Part of a small language model's weights: 761M tokens.
Each number is 128 + 24 x the weight over its row's rms, rounded and kept within 0 to 255. Layers, rows and columns count from 0. Numbers have three digits each. The size before them is the row's rms in percent of the matrix's.

# layer 4 attention key, 512x512, rms 0.0325, rows 10-116, columns 192-255
069:159118135113148070092105131182114120152166130103128145116106144072104171102132102115138102117123155133115122122132108099129124120135178129124122163146157157131127140109136103108133124109131102
064:118118140153142157176090125135145183155115126102118080113097131116152147140143124136102147160119119172137127157107157129113119133099123143127132083129112092147088118107142127158128126125105126
061:112111122144198141142137145151131126142090113144128168117179092167158155085141110114110125143154152096151119161155106119091150094126123099147126062132099127099112137125145108119137115190169125
060:141131111132126171112154153190131117124123145120139100130129132090133113151126124094152144136093109080156108121177145141114172147118124107111137154130198101096170132097133107134144158092081136
059:150140107135110100114145124078150179126132112088141151118108146137105181143114104099087155121140100168144162130115178098102121129148097157119104102143110144131087120071144155164124112176156098
065:101137141089127159102127106119137133152156111104158150133116132147084154092135144137090099144102169138108122102106147080144106186117113121149091177142129071136116127098143157175131130148145107
064:101135131129097106101140146092136122149171157105149152145097107120128182159130088096169124104140095091151147120145163118108142150137161108113130109128189125116141124136122114067141146100138075
063:126134165106148128101098073134092106146121093160100129123117158097111173120157157116135060160198172170172095107133103115157097162156158141124106166145118132136154123117146123122117114109168136
049:142125181116114129120116136151079121107139121138090124109145114121154142108135129139155113081097156101076128128158116176118129140114172163097135123091157127170163158120142110124125124160133176
066:122143123165107139064165149111142101094115147168124174117158155160135145138150098085160114106149114092115108114097153128124102121115088102133095111109172139133109126127141110107105129172135153
057:165108071144092141111123142163141131149145108137118072119103157090156089126085146144105149112136135152140164127144135156141188104108122141090147096113120088116167130148120129153119097134117142
065:115154137135120126140101126165133157160150097147165109122153163084132152122116120130121127142142163092112134107123091152163149147140151138129151110122138103133161158107108095153135135106185145
058:139125124110109115135103125164132180078123100128132137106142149135110130085096127095141155119109185119130132155123125123168137110144123130116131118118060124107103118147135170142108104153161112
067:111122121151149137138154157088161123058103128141121075137168130204136126132144136092096171133119134129095075169090125129144125116150117110132132135112153163114089136148103146133141176137129135
067:120153129128117120071095125210115120097130106118109078117142141078130142155094102147122119087134137118124119128134145157125105141110143136108109134116145106134113135135137153162138095127084125
066:156153113093141186067074162143113138131076100127077122114100130151106146157116143100103111186098156145150123137138121162137135144131140125117114133125115105136106118153160134103142089106092110
059:157118092143134157150137131097141163122098151109070130119117107147142159131139073128108141115140059131127088133079171142131117159141109147144114127114116148130083120164104143138119124162169120
055:133119112158143104150120117178146111129140089137154110141161122112128102105140189109105094126089169127072147117168124077130151106139140138118145130154141089097152117101146103106119130157130155
060:125096128123141129091156138105133129153138101104086135144149136140128168117151148112084087139143145193115137117101105126187117186134120159132118139163110107135111136098119141147116150095126130
067:150170161128168131157102188116133120158070144147113135139061168174086116134092118100112162117062134127165111100146111144097104145145131099106130170171150131119126142141117106128150132059108117
059:167132078134169086118155113141124101062092111103121155121148116147120180114153123119123100101145168136147115115106161066136130083098114117122119151121142119092107094148176146109119104144153136
073:142116116076154088118178114138118093117162158102102096141143124128141145097160109135110101109109114162136124133159159146119130145110183088138134128150157134092124096151142159104124178082082086
066:098147175123133148125159134109103156083117140091176105102125146137131118125078166144122151149112158148119140130157086112178116131128140147119116125105127154130102147128136184124130116140119124
062:130125163143145149113108101173153105169139109159161128129100163117093124112148161127148104119074155106100112112101127120114130161143114138113119160097171092147129134106133134124153143114135154
065:125116168106086100129111087133126154188162092150127128097136174100124085104129161131096133117150119161140135104085092135114140133102162129124121119142125102122119127136123149177112125147131149
067:126126125107127186121131156115147119120108135109100151103169099123161124119121149154140109128134082131097140120119125155142143126103112131135104106117097088132092116147117169148127101146130148
070:112106140095094132167163161123157125150146120111060157133130107114129131141129117130131136112129063161122107145157126147097120100124148087155146097168068112122141124122125132137125136124087083
061:140127135135133163175205112087103157140162108099129129121181116109149120114115164138108154138100100150122164148132169132118149150119136099125112080122105119120104144103140144133141103187112144
065:109149180155103105109122121150145117131117123165144128120138117060107093120091132130127123139100145069123150109141141168078126115129112175117133143148081117129149129098142130122124147138141143
064:138109075134091132125158127119173098123141133106110103130149075106158117137135134175119080138126116135132138110115138112149129166105094146133100118137130134146149119115123123134105158163114098
064:120128120096069179128130092096098164104142126115098142104125141125175097147132167147120150165146089153129133143106144152135133162102142132115116088138101075120126113150109147187126093144110139
062:118127197096132134173145089154131163156146098154136120123120140093122098093103131149091135130147144127145125143149140115103137123158172129122145163150089122103129118128123152167152145105121117
065:173106165103101145138140133157110142134147114119175135138094113121130151117147118143140151105130099130125116110108162117129178117151141128128137136147160104128214128109152124156112147132154109
057:136125191108120102108159092099068112131139203104095153114100130143127167139126145137125134093123129137167160145112103125098120108146143129133186146129158158122134102125136148097094124120095130
059:138150169151153094105125104154098119143087140138144205129084141132135154132123104113148137131114160098117141115152135133117132084153186115118149166152159120132165154101142107092139129124145116
066:125124146102136110122082173111103095123106107146150126137116147142081151112132107096142116161153148150150099107122093171134089156137162135139118180132121138138057129102136135104126128136143106
068:090142134151146128123128077141143154153114143143101176128152114139148076111148171137110112144107131150119151144154128131161114120132116128112120149144097063129112116151126148164132110102102173
062:111124121136123156118132102121093149170123142135119137126117146123148107134091198126104122195130137155160130121163119164072129141121133134121133116111101116166144116147163146124109140132107129
059:142135082108152173110141173104100145130129153121123110120135140151130145116143126143095125115103076144091128134100151155154128185088126093152109100127130145127108115167102139110134108133121092
060:099141122161143131137158126113126095119088140123115120137098118173113081138124177136117134154157126144164103130150152158091152101117123103109123109135109096134102129144153120139159130147094154
064:140145122104111170080133172107096131118103133138162158121127145165123168129103119058142158119088120113127100141119101175131150175148131120131120144117138097096137152128117135119140130101126142
075:105127159187179107133152107151151075155089136138193117117145109163113118109162118113100099151114144112136118110172133103089121057145113123131135144125115124142128138112158094122175120134143153
061:087148146139154129131101119147167111128081161134163125120108122128149118118132086167121147045129126077108113119160188121114110101107103140137140128122155114151165122121104117174148137110120099
067:105119150197097097153137088111137114123110140116110128139114121150158118163124154185144068128185113140153124129117137109104097086118148120122136088116137137160093135149126103059119144136133109
061:094129126130122101055075130125172134128154120183113144139104159159116134120096125078124089148126179151133137101093053163147086165131121150131119142138111126157093126128115118101104127091115150
059:095135166133087138119132113043133162122116135129136135105116121131146136152118115138147118133139074087123151121125160115096124097121091154123100120108111166151123137103148145115133105168139134
068:107127087092129150057150097126108174102134147080083180120183132168161151147097133110120098139131103151110147088126102124192119160100116140113119148112146095110120131172117119132131125139149132
069:132118098107136130115100079140102099108127138115033159133146112117102117123129136148118128155144133164152120140116111179193087117108132136106125124134114143139076105144139170123112110124114111
064:162159154112120111132083104164110118149100127146089134123114108100127188131132107157158150087103169124135119129116162121049104155115106164107138140119161113162113140095122135141157129106094107
058:112108102143086116147132168107152165119169155137132143126159138126167125129133083162114206112120096152102159147142184156139115109100078117146136106153069095145143113134102165176106154116101125
068:166148112129137152128146135099127151140124115148148147135112132118147159123106149121123210102078153121086136162138120090165159139113141158141130099105117123120178143049132119117120089175160166
068:110119104079134169150125101143099149106125130122099136116120122169136128111145142140150152150119098143139090093100073135179120147123132093142124133127106111124078124165131154134116096177119145
067:116113135137116124134127153155135147110133142122095147142144092125127122124130098148177096092127110091139176118182154134139145069108106127146134122140127158126163113106134116076116147142091104
067:140135108066098146104133178118093145168134137116115142122094112134114161137118075094113202109076099147159121136088149145089152168134120115125117124141131123137108124114139155170149119136103121
067:116098069142113138140122101110149155128157109120085124154177142131153098149123181155109161100141120184126148132113142115124126151113062149154123094123080132132116110110108128151110166154127164
067:101147144099122153091105156154137131158101088125187184118111135137064121119115120103121137134140149129138109120136104175129151131137122137145117128115146093146101130110149142141138090130130100
078:125117123157111155141143132122174102132116106138101102090160115132186110095107087172118112124145109137147141155128141148115114154117098149138126114110084117132134120128119131165098142145132137
060:117134144118113064131092192163137117132136102126136126138105127117125148103133142146107107153111184151154153155116118193053133135133155108115127150151121092119108149109137157172127087094094094
067:111151140141109193093105099157099125132098144122107167101121122144153153170124135143134138101130158111106142153130123146131137106113111120118138101117111111149128146127161119108120098146106105
062:148138157127172077131109096154134107151147075163159128136079169132096147110123129111136113097139127116129145112136126119093113126142173156122144176142180099110149152103147130143146124075152111
067:132118124139156081134119090120095126084101116136171119124123145149132105119123106114155124136154086149093107122141124076162093096126103141133127159089076173109144122165140141131103124100170148
069:158124117119153123177178120101128163108149123129125146125152154119138100084088157129047163123079134153104131142142120084175115119102126118140119121131088116097135133140118147174112141115159171
064:106113092104143107136111112150145131126106120133117141110140103103154129163175099101161139121158114113135086129128137123143140083151113120136109150119129128133159119112139126150114128190165134
063:104145124123171071067147073095125134160151119139147140119165151153107117124162177133135114112150155154100081126132108106105087126146143095155124142086112135107080131116127141133156129119108134
058:070130106107125104065135129110150113199110106131090155124140156114110131173073101143144153154160090146141096128102154135101103153113076124161126120127114147108099122092137122128133142142153147
062:176133123191115130137123149124141067112097125139157097144175109088119146124096123143142092118173141084114120151098155166106123152123110154136137106116160121127138128109109109124128133119169148
067:149125095111161129167160110129094169157146121110085136120100155144091145135158097109167079164128093126147115113117162097129116172147136121144124120144133182123149096147109148117109137148167112
073:133121136164159119119148135150107155102122110082132134125130128104098120123181104132098050125170115136131140099129168083151112106129135114150117151147108122115113114146137156118114134142176080
059:162136120097131124096100145111111157094103113130136104111180091155134162105157084111115101162123105118126173118110147135120126148130094126127108142157135129098131144147117129125149127136133106
060:098133119128137162131142113087136138140108110124118142098144146155096160130126132128095133117163058160152100121109149163097148113126089142158097106121085116137103119124123159180128119142118130
063:125126167185148152138098155166119134142101134105185132159095094112122137115115117106128085137115150095146150126202123096130136096146155103115163150142171142156175129112145096078143125099120095
065:106121097131158104121112142178122138119132139123168111165141122126096135129108161116126081132102150147174116079143094126161081119151129122114140168122104120162067106123123110109147136096142155
067:115140044118136141108106124089094149134144160103142145128110134121139095119164081119144132124121128136098144191121121120135109125122113125138127094091102175146157119164117139080113088150134134
064:158138169079095167130150159107115128094143128135140094142098129113159169118121074145170141158097107108109128170130126137149138114108165116132106164148155151147192179143132115082123131111085101
055:139154150136104129133121083121092098141136128130125100098104107094165142143117116151145126167139103078125143133110129127088145099131169146107146118146134106136153125131111119111130100140123142
066:115129141100112141131107167198138149143167119138211081135096149091121114133132133094111090109077184099111126116161093117113150106130134126118125157134152118145156129096135136131117122123159147
057:116102092090087156135141131102143191114170107101117107115174141111120124096134128109112138127132078179120137158097117148158121181120089150139104121115080134119095137125125168147098141153139108
070:126147135110088137108111156123133135120102114153115153094117140176148145138124133150128132146146116161113157150118167162106110096111103149132122074110116133124096136135131136134120087138147115
059:119142167144124146125104145120114105152127129099206089126085111114115121146164173137129096099090144106117092125148160112064125095141161096129137152128172089121172115170147108083165114099111116
064:157145128118114133157106133146118159154129086143173084134137180062103101123122084123133168142148160169110125120159144147135119109156174123162133144124062170107127127139119136111114096115153136
060:158135151108113139131102169171162081118107124120148126130109099073072133124115094121157156115091163103099109119113113150116144120155138119132141165143130125129144131129153139149153160070111104
069:148129145138132067111089103144128063128114097105118089121141139108131153129167158118172120098150159126100115091129067117158104136170185110112108185123178167132162143150118105100120135127103136
065:151123086166118098126122153113146127141136131143175113130137144093121052121111114117141150121120111134110148107137129152152133096099118147128128123090108171123127120153123114098125099109132162
057:121120076139155121123171137063106124098114148108101157132152117160155140142129117176084107139164058146141144119109141097138116096097106136128111102127124163133086106129126145114112133182114120
073:121145093135114075089116146112129136140146097155172138127154204135091121100106080065136158090087131119098123148113111124117113138138102126143137126150151141137121134120113117140124123080138135
056:123141169101178157155152133116144139129123142112133141098112119157103158092139096119088085139138142170169117133148150150129114108123084133145099171125081124152105128116160185144130106140144102
071:167119114174178099209159131177158064166133107101126079151145138055147136116107126172111102103154118138151147097121141141112128084124131116124139121116131143126148131109136078136102124132152163
075:131102119165103130218144126095128119112108142127118087155124067142178123099102113164104150151135124138129149146172134124107129122148153139123126109141084110124157127114135131133121149145144109
067:084131105086129142122113119139074134137132149143138165128070152080091110132159097105167161115155108124187126133171179138111134106121127135133133154150144136126128091147134167093127124145125095
072:116146130086072202145159164102125201084126171132095144108127120200146094145098118101124129138084097112155163161128136137149155158113102119132116107135141147109113135153099161126142131131104124
056:106127125148131122094107144161111139162125115161199093134117140091124094123117125098149119088134133114105142091150114132162147146134133118138132132112156134094140131113107124123139155107121142
062:115111110112161153163181104077091144111120146120094141145168120130159133131127121122115122155148100151151129139111120106116143160120119116138110113125089172116123126169117132134108134147138122
063:123160091130092154139141136093141134128150109086135096103182112132121111134120169141132140118154098180145121131114128138122115156093087141148102096090092099133117128139126153154081139141109109
062:128135149164154107134088145157122126151138105151161129139130170103108115102148118102121087109137123137127108090149124122128098139168113135119119185146134113141128117121118134158135148086151147
068:132127111164133119154135088131089151130113118134145141120152104188076130113130149117128077135123102078120135124126153092113124070118117113140128135133136104141122140132126099047118115120173141
069:119154151136121121097144123075162123117149141128127134122101164174115110139134114113129102145124091100136089129110118099135093138126131092112135123127168132155130142123145128087124156111128133
059:088111112160143096131127162143144119138122125126145087155156083118104115134115144158140128115133129139128159125124134136119113097120101106124131124109128132121078120105121149147144125129094117
068:110122127166107098111161110128119143150165130130170122144083145121109122141098151113094135128085104132183140137122114144111164151128142114097126123117134128143132155070132106093105136150114143
077:136125103120161112126121121141121138153128142098114162129128099163088123149149194103118165093117191163101102115146105122144132154151131103135121085120136126124088124142145159141147098139111113
067:085149114144096173116132166123171118107098160163126143118111110162148089154142123123124160115114092115119119143147173143132129131107095118119115109144183094155144116134132120160101142161110097
063:105131095133121150138143104095143138130084119112101145076149137183163085155118159147096137111158114176146136142112128118142120126127081136135094077099074117128079133142111162187110121186112160
068:132112119149123142138125120092124128155135131087079119136115114133131175121144137141131088171128107155163100161073102126107101196147150109123106122148110097142076143105112126100120145098146097
063:103123116106111163110097178121133180127130136132156114117145119162153083127123143132088115127088108119099137117109129142170138135123106133137127143136123109128174132133144136185109118125153123
059:099145111119099169137109103131166170121143138134122137109093148133116165161130194104131134166053173136132111141138148107163149159138086139131114151146156097124116141114128160157138124124064132
064:117083120138129101120178129118125145127163145084097151136128116141173128129116120145110155101149119179146135154126169097106135092113126092118133070160091111125144117132154151144126140146088077
067:129147134120082091094149123099105123121155134107136164126172148175104095128111133117166066101142122133114125088131103134118079128125144138114127148121143157131098137115107120084113125123103124
066:083100107192170119124153111146145120140104128107150136112180100141142142130142159162122142115169144122138108115150137129129127091122097153148139101072108110133081122113149139148128117168134142
# layer 4 attention query, 512x512, rms 0.0347, rows 11-117, columns 192-255
063:130136106126139114144118095131156134080106110073174120096114141131166140131140152110112121136158169123129124148111136146102113141136112165138135112150102117113112143136102119169131119093142148
061:113129113145125116144143082167090108168154144183113133119085089144140162084116123113134134154141126092151128152146106141128184091138124142137154117107139162112123131107167122093134089127124098
059:124137109120167083150154105117112153074134144104097124126139132117107078135160142067162145144120139172147110142138144118150166110121117130120123143148146155109134118093128114179118148130130126
059:126122110141105119097151132116161135072117109094191116150155083090115161133145163149090120123078101112102150122124180101115153054113127153127106142144131131116124109105134126107123086171132161
062:165141140088093132145129182090127122094167132104122123130133105122152164099124124128114094112079097133129148118127112141167141174130099162146103151142181086141117115133118138152133156116123120
061:112100147132127122107141157118131109138126130156110143143118102115085126124175159099157112134081147170108136099131159113183160054147140134121126126148156101131145128117140086118140083183104084
060:113155101148154168184121149109134134154157104192112117126147108095146179095144120163109079130149111116147171141148114150118111185130143132130132136132148128140117126129127136096130128141121092
048:140123143127118114138126116117116118121108166139083128139148185182132124117092101151120098122109137128158117137152123151111147119132138122123138141121128151151081137144164125178137151123150161
065:128143131167134106106139166102100122132115109180110127124079123135089139141147129087182124090122131126113143131110146106128112113109090142117125134088158117119135137139192106092116108169140121
057:117138133104113104135140108190143114130147152139128128122133173124150142116138187159116119111132134150134111097142140105105120125140129127117147083133098155102133113165103154137136141119151096
073:122158135125077120158134121135140147136153164170102129109136126077123146112106118141114097132102142119111152109136086129124175147139129141147144145124082156116119122131109136133130170117137094
057:165145112076074127117135089172100112060139128125124129108139125138133137154115121153132093126136153082139131117128123080104144135124132115135127115121075129121108127174158161099126122106158147
068:130109105182162149149127123106090130128116116147098123135079080165094111123168131118154195091170118109130104133124116130105139107131152134103130135102123135105143138134167115145130113112140124
071:122153157161114147168156144212134117162145120135145098142093160056120175109134136154162126106106119142118110119132102156094130089143150108102137142113109139134117134132142132101142131104138149
067:120139116108086160144117112160142127182119119114129133145065145089134153102147138119097100164116150147140112145089138168152126133140141121094125098130135139109102124160127138078132121104157119
058:147104100158128169113077090147171161135099083095146108148124097086113138152113055164118106109172137117097117141122168083103126075113137132106104153081111111109138150135129134086105143128146155
055:124139122106075110152165144146137126110162180127163132112129134162157113131133122151089148086122076111094124135136107165118141177145129130148141102145119171128106107152110131135128116096130120
055:169143101120127163169139165067168155104163137127102151111158097117131155105123127109136126109127123129117180117128096129087135161126117131165136141118111143127105121109102125151156197119136154
067:083144104141142110171147119091134160141099122103109111124115119125091118116163106108147151096158164150160121103103132108148131145114121111102128134153124088115146127129122141156135106131131127
060:152123132111122126089139132214131088112146108146195116144116122073120142111125091160095129092114102138117129135136157138112138119130140131104139101126113162117108139136145096084112119102129097
071:151117154154168128120109124113140124123167121125158128154123136108129080099108110122105113082156101152101143102180111116126144058130179120137134130166110182143119115136140116152131154061074098
066:151134156096144140137122122128095120106101175074164080120171150140124162127112164138118140125146129123143171094105107098120135104125153094157135103119106124110135115083143178137117134158112105
067:139140121101143148107134162088147137137159137129108126099110132147151120152130102146113153128115096106128121120102134112131084241118085136157116127118148121132134116138148143125125113123146133
060:111132130147104122142130148154128131140126125154121126121157201128162128102103161164084122091137127139128125117114130134084110151131182076141110113109154112122127134156084169140088163144141110
068:107133126112103130094096117148146144092115117097144121136143157114152108130090091185131092091105103113129110112134153150109141118146117126137131126121125101120128121124105130145143203113138151
070:142116130089097102121123138094149107098134117092148119136145119186124066144135090102125097110146128127116122096184106122118167150140149105157126125193107120127157124148112110162141145091106131
063:133120158121100126143160117140103090141141127102179145125082120123158133143115161133173135160111180114125166137117132175137139142156144156164145093123108147112085150095157105118132092156074142
063:110145100130126109123188122111141125122167139142124165107101092110087160121123139115139127108075151116145151143138130143120105122142076133116129128103110120131095138143146136123153177169134151
068:140116122117160124109162173131182119157172129117104110139064145082148172107106108141105086126102156155102144126118130133159102126141105138103112127097129104156108129116140145110125147151120133
065:119135143105088126150147099104130132092117112124124145123074182086156146126147168153147109135139158139112126144090138150114118136157177103137142100137152108119140138159107127127129171142130117
061:133108152163099173174121154130138147138162106111123137133148114122200108100109118148062137130124112119170128145133126138142142171127169135156115127126139153134140129141143175102136114097081121
066:122103116083120145119098161141180145102141134120112133108171119179174118145125107125098119160116137176101161130123144089170138163122138144150117155153099132133139125134133128167124106165113115
065:148106124128129119102116108099134117132107177084124127133148179152171131156108155155082144123156126140168133140093118120132112131151148125179127142125129109121125100139100158163119162118122146
058:085126104150083122134136114118126129130121159142117144174149115128153137095137095137087120126104109115136144138132172115132176080109158131155134138136154125110103115103152117067130149160109120
065:165125099118116159143082174098119152129126101169128109112159070137122119086105126124143129156164117112144160124110075167118136159120118100114117145134106140147142112086150116163140119161133115
066:120139157176106124140147098149126137116138134123118147143086166118147113126113124135114140116127107122154131178099153190119115163139132145140145128128157119129099136133125128123112147076105146
063:084133123116133122167110073107120123108085146105139095129119149134133125162126189129077127122148149128143117108157132157122112052113143119142116131140130084106128127124145162159124145134098131
060:117135129101152134092148110117100139147181138131124139124071130062100140128155092131164125121144185104086136117088143120136126162137105138132142117133082144112157136137131124101139126112146085
062:075111117126152112128169107114107131156106102125141119141046106110151085108127103115156137162132150116137147140086145161126139120131138167125138111145114093121117145090173111149158124119094148
062:113122116147104143123125123133120134123103128115094154134127092095101114140162136085170138144130174122111151167080150117134178127111154119147136137116113103109139124100165121109119136153093124
075:094122136136148114122149115154077111166133151118157125121147088133107134102128091125096161150108083112177127109150133097096165068129084187170130153136115139152101138102163104130147078102147143
060:114153143170145121112171118129150158124162147132078125113104108070087175103135111153147092118109161140115115119112143132139115119113103140122114164103177132148159134080142144108132123092139120
069:115102172112155117138149154146124136136125120104119106146169155110178119125127109189139111147133127122127144114116128121125110131133135111098131087153128079144138136103126110078136128131150151
061:133148114109129104118135143091124116142099127186092125129123118157115150098147163101143124124137119157164145120110078154102088165110122136129123132111147110132127122144102145118136134122170138
061:115121133149137149101138141097153131121089122162130132114166139116104148166093157095170111170062144129147161110140150119128129048142113154118111146101144102153115133115162129100127122227138144
068:146132151095114104120142101184109108073110150103123142168128179113133123149102128147106112113142128131118117125107143135124164119129138130137134125135157139091119124156112117113108156073174140
070:140133121106132116086091063150114113090140114117144137133136154094124153114060101140128101121145133093123145144121092175120124108148115138106125124150095167166089136116117110116139174084138125
061:129136145118138140125131142192159143146144133159126106133096131123115224128126103170170110135074122133126104142143129113101119105134109118093111157108120120180073130123124133087133115162121145
058:100146159148098156122137171134205153097164157114164134115158116126099143128136160165161144125095143148104123124123144141119110136134091120149139099126104120105142134142109120163140149132125115
068:112125121095089096146135124110143100150106147143120111117096096087140153108141126136159123136078153128121132149108140145182158164135149122146123081103112082115109130089128131110126129202110128
072:151134115112106127125117084148089113138128118143137134129107139153107113132082090145142102125113099111133123124128090154100132154145129123120133166151122168135111140165146105087127129098158151
067:139123148095141125146133147133138123100113143145117123140186116189116090116112135105123109117094111151099139138186130144165118106113087092123122117164147157132107125132109106122127131181131117
065:117132097108135122091103156138131111146115120116160135141114138176131146140130125074140157119097137107129099128084158090153124106130148171131113154166111098133120114127147157151143102149128167
064:117117153149129142135106132126179129119094076135118123137154121124149129142145133174118136117147123138123110170114128149123095115117106106120116135141137179131101128143103128150121168099119169
067:127148118044120121101114124123103128131125129095162131107147105144092150107129134111143105148124136134143147117107111139142143205121121109169124115125153100097156108104110156145135081130136097
074:104116130186141143135158130139137139169127077165100129136119131133138164090085096140123118124112181131165117153160102133085120072140131154077144152112119133137136146142124110127123192119123133
060:138134128121113127179159156158153143119155127112124132143071126124136163110136148118141157138096163176137140150130118157083123088136144108100134130166141131130094117129113130190152119122151131
067:080135140104108136096161077173127095142112137120165113128047143115118205139160143136121105154125148113098141147106131144108144149139125092123147108133124123096105146137149136066156145107121140
062:100127148163105132188129152128152138154137117156084130128177101059134126109136113144117146174111099131142157143076111114165172127121153152145112166130107155148131124093154121142129099130141092
068:155124147113109131086111081152146120103093105108158103120141152112124098163112107148123127178131095123114147148105119128131144081118119131130120151097085151129122149119164103130100110100111128
064:160131162155120183187156128135152126063136124099151138127161117142157140123095159148058160079091140095120128156116132089124121145131147104162153093126064145100100122148118141153098181112086118
064:144126097159116139107109108191151114182096114166127129124108112121097118161116094136139082132150064093097124127168156137126121131133147146103131186100123167130108135129168135069109101138128154
060:167098122171126108121109127092077130161134110135127102143140106130136120091145094145163133136157065102127127120136079132101128163114147122196115127086177096127129130104152117108125109119093136
058:108133095115170067086119167139139118149106113141158117130121116100124117089102123132149117113120120115148122092148131157155121139134110133113122132128116089114157129086118139177149129149149146
061:118135113151119124158095131134153112143130142123140148137097097096133114101098129113150166129140146135126133152128127153115154072133137133106143153103099144135113151073115119191151131121167103
065:122134093096196106140126135092121143175169125153115119140108125085104119160135098132118105130133146086097155116144149137175099122139143157148116142156110146104156122130118139074128059146141092
072:170135141127127144123143182130113153093175121115163117129146118096136092111124085131075122114163103121092161120149148130104104122126114106135106129142128166135144118130130153122114133129142097
057:159130093159124145104096125109129139125141100153128137129112094145131112091148132086114125160142150152115158151119140114157109119139080141116122123125187114112104125145139119179123125198148111
055:099134134148163132123150074101111120142106068166136119107143102115092129112153156110137135126155127096132127072104137110108135102122118151159128149142113118109155152108125118130154103098159128
061:112121137125130156134136145150121148135119176119136135141144093172134080135138120096104116168102126146121146148150154132154143104125121142120134126155156134163127112108125135112136071159085131
061:135126139105105154157125138161089130111147109123152123156144087136109105124106126106133121141123099153144131108113112162161112133136091134131120140149102176177099099121121136107141092085133176
066:089126082123180119075111080121115108178104142139152139142103127105081133127131136106158117146123147104100122138130105134123095113132114138107120127097134117113121136145119142099122125131146139
060:167141127133119162157120140084160142137131119145117143110134153129145125142122146117184121157127179156106139139173097159138110113102149127096109128117149119130131165162109105128138166191069126
061:101140138162066107146136117143097144132134153171113105135122163097124157109113139169137146146114136131134110137151109144090168056156132132086147119108119105130104139125151131106125176177130130
070:121141143115118152120130146129163145139143156115132112081150114122110137158172170103107119108101081142104103115149107117134123141101119138150129127134158120132120113154132169123114114124120115
054:161119128137119162109116109134168105154120084131178136093121088139119130124121162102144102128110110124098145102141118113130113128128124126109122124104138119099140127151136129136120126125128124
069:111111143114112144091123147184170125121114133128141135115105158098146163110137145151154081163113160129108148122074123123118107135122145131133110090108139098089161137105123144110117113135173116
059:094120135124127141128143143109123133143121128093153138105105134140141114157170128118115132139102122186129091134118167146143139109147139140136128115152155096122151122169095096158138099112098105
065:129134128140147145151107127129086145156150122147141133091156122044132090090130133167148107144163168115132161115156125151140114207122133127144138112136065174120157118108109135109147130129118076
061:176136094124123133105110141127123135113176126105108145117120085160098116164110072107097151149101108140141082115150145140142113171128116103123115154155114130159166130150098142147135115121114121
067:146114112165159152148106158141142109171122112151109131113155146103140135151103096153137094117129106126117160113152104124113137137137161111098121148091094156170081135152132108094132126118106152
065:154133113147117135128109116094128122121137142125141149115109127081127080153115133084127189105121168121163120125103128125147125106136105158100137125114122179133138115162088101130140148106143117
057:112100143125185150125127148128140101137104144123191131163116140110118123111102144153135127063157124156119134126111156142120074020119118126119125138127130123122126104109138140082122145164130111
075:075143115170129075125142119122121114131131137123144144108105138109084122123139131084139171122120096126126107111078103115132148119129135135136132151104124156103147140128122111144137103081160116
057:142121112137162152119143098120113116180138093115151123114143074177139156118125125099107102123105142114168146104152142136114107123114105168148110177127118093128123124125134136102132106121142146
069:105126113129164142181146159160132114168184127129168133118150140077174140108115108177108166084126151106155135102136133151143094153149095150106149106113051147131108116108110112141139131089117138
077:082111145166100157142143123129137114120136113120128148158127090150140121126108132120096135159112141141123124147187125136133140039143158158087122150157126123145128128119164115143141121119102141
067:110133129149159142113096104141116124108148109151147161117137144108099143159143196087132128158126137103134132138119149128169107077111126131154115162150159189139136124130115114096127079132128086
073:095131160136107129153145116117117141099069131088113135160072130191107108151152182096162131108146136134100096127100152102150138116112165084132103103127214079094159137149130152129122125134146130
058:096151112132173124130136132077093136136131134161090162100191104133108086123142165129137120102142156131120153112131117108157112160126101145136129140137115175116154118154121151154150145124135078
064:127104133171160167103134105124099090126131091102156171165094135116162120159108146112127141101176176086156144165113136112105123114132154158135116118125105130095118121161175136090124136099079160
060:147150132112166132127136093137141127139125055102130143106157103132113136128142152134135103141102144138125164120125124130134128141134122109134126132122111132132104157157089098153117119116113096
066:146148122154131114168100147094122162098166132129111130106184107154125110153114123152087144089169110142126132127132130091113112148105065139151099182123172156134114117139107135184134134080143124
066:120135136089084083144159087131128129145064127155116113122105103141125080142102088135134120154140092129079152132153145137147150114123065112125120098128134129133091135123094135098110127158148104
071:140126131115144066094118157081128116125097121126108098148115159183126094113153108094106157112161083134103105084136126108157129149108132098125104108146174074103166134129148133145121106115142133
059:123105150088157134162117166153141110155125124121144112136136111134133102123100133113155148124107107149135151135142139147126111079124101140121125153150128155160095126084085136191143136106135144
063:116125112109114084138168108106109077164102147137184135127078115176122141131136167055108173123110157166145139156102124101152126099122133141122126141110145153117073137134122125134137109157094161
076:164115148079125121113126120165093120132131150085159130137103119129089143152149112133099135123144070135115125092124126109152139159143152131172127115136137145135127117120147130107137060063122111
064:094135135133161125118137131106173142109112142124097116117079159141095156155186156073151120150148129145095135126098134109170130106110132128129123154127154118142171135128163139122105103103146107
059:085117134146136096128141081141119104111071055152113112148142144154136150131132130171127108113153122105147118138116131104091121089128133102110129134124113141125102151115140139113103153118148157
066:135118095117110149158123163071136119159156106116144115141087079120168105100118091116135125122160113130107133131122110143128121160157160129104127126167120083138124122128117087130141151114119147
058:102150125140100152134137111121150163121129151098132142084155120195133120145170144104147086104105144127131142127107138104115136163123130143128134147109104138104121110162143164159127169109169099
059:140164149130108119134164102127154114119104139143121134123071126137083201177183177109151128134099119129100130118127140135157112153142127094144136131137102156135071117134110134073134110108100102
063:121094142106094122134117133151146082095138127077187137136129120181162118142144143124087154124125130155125123133147156093127117064139158109143131109175135116111127141170132108140117114093098124
067:137111131129171097124122181129134137119119118125150115130174140151139082125099134107174101120135106128147179120097118110125158158116121109144128112123157120146115120078098124145142143169115129
064:133109130124178108131099114167114115128150158110145112118178123130110198117105122155119143119153082101178145124140132097099134088116091164194149165111105160163097117098159141117134110087139131
069:103114147151079140123138128161182133103147124136107113148107126112132172120101112153128105100096125142131110129136142153128122050148156130092129120092135152162108148119172122072111152139133137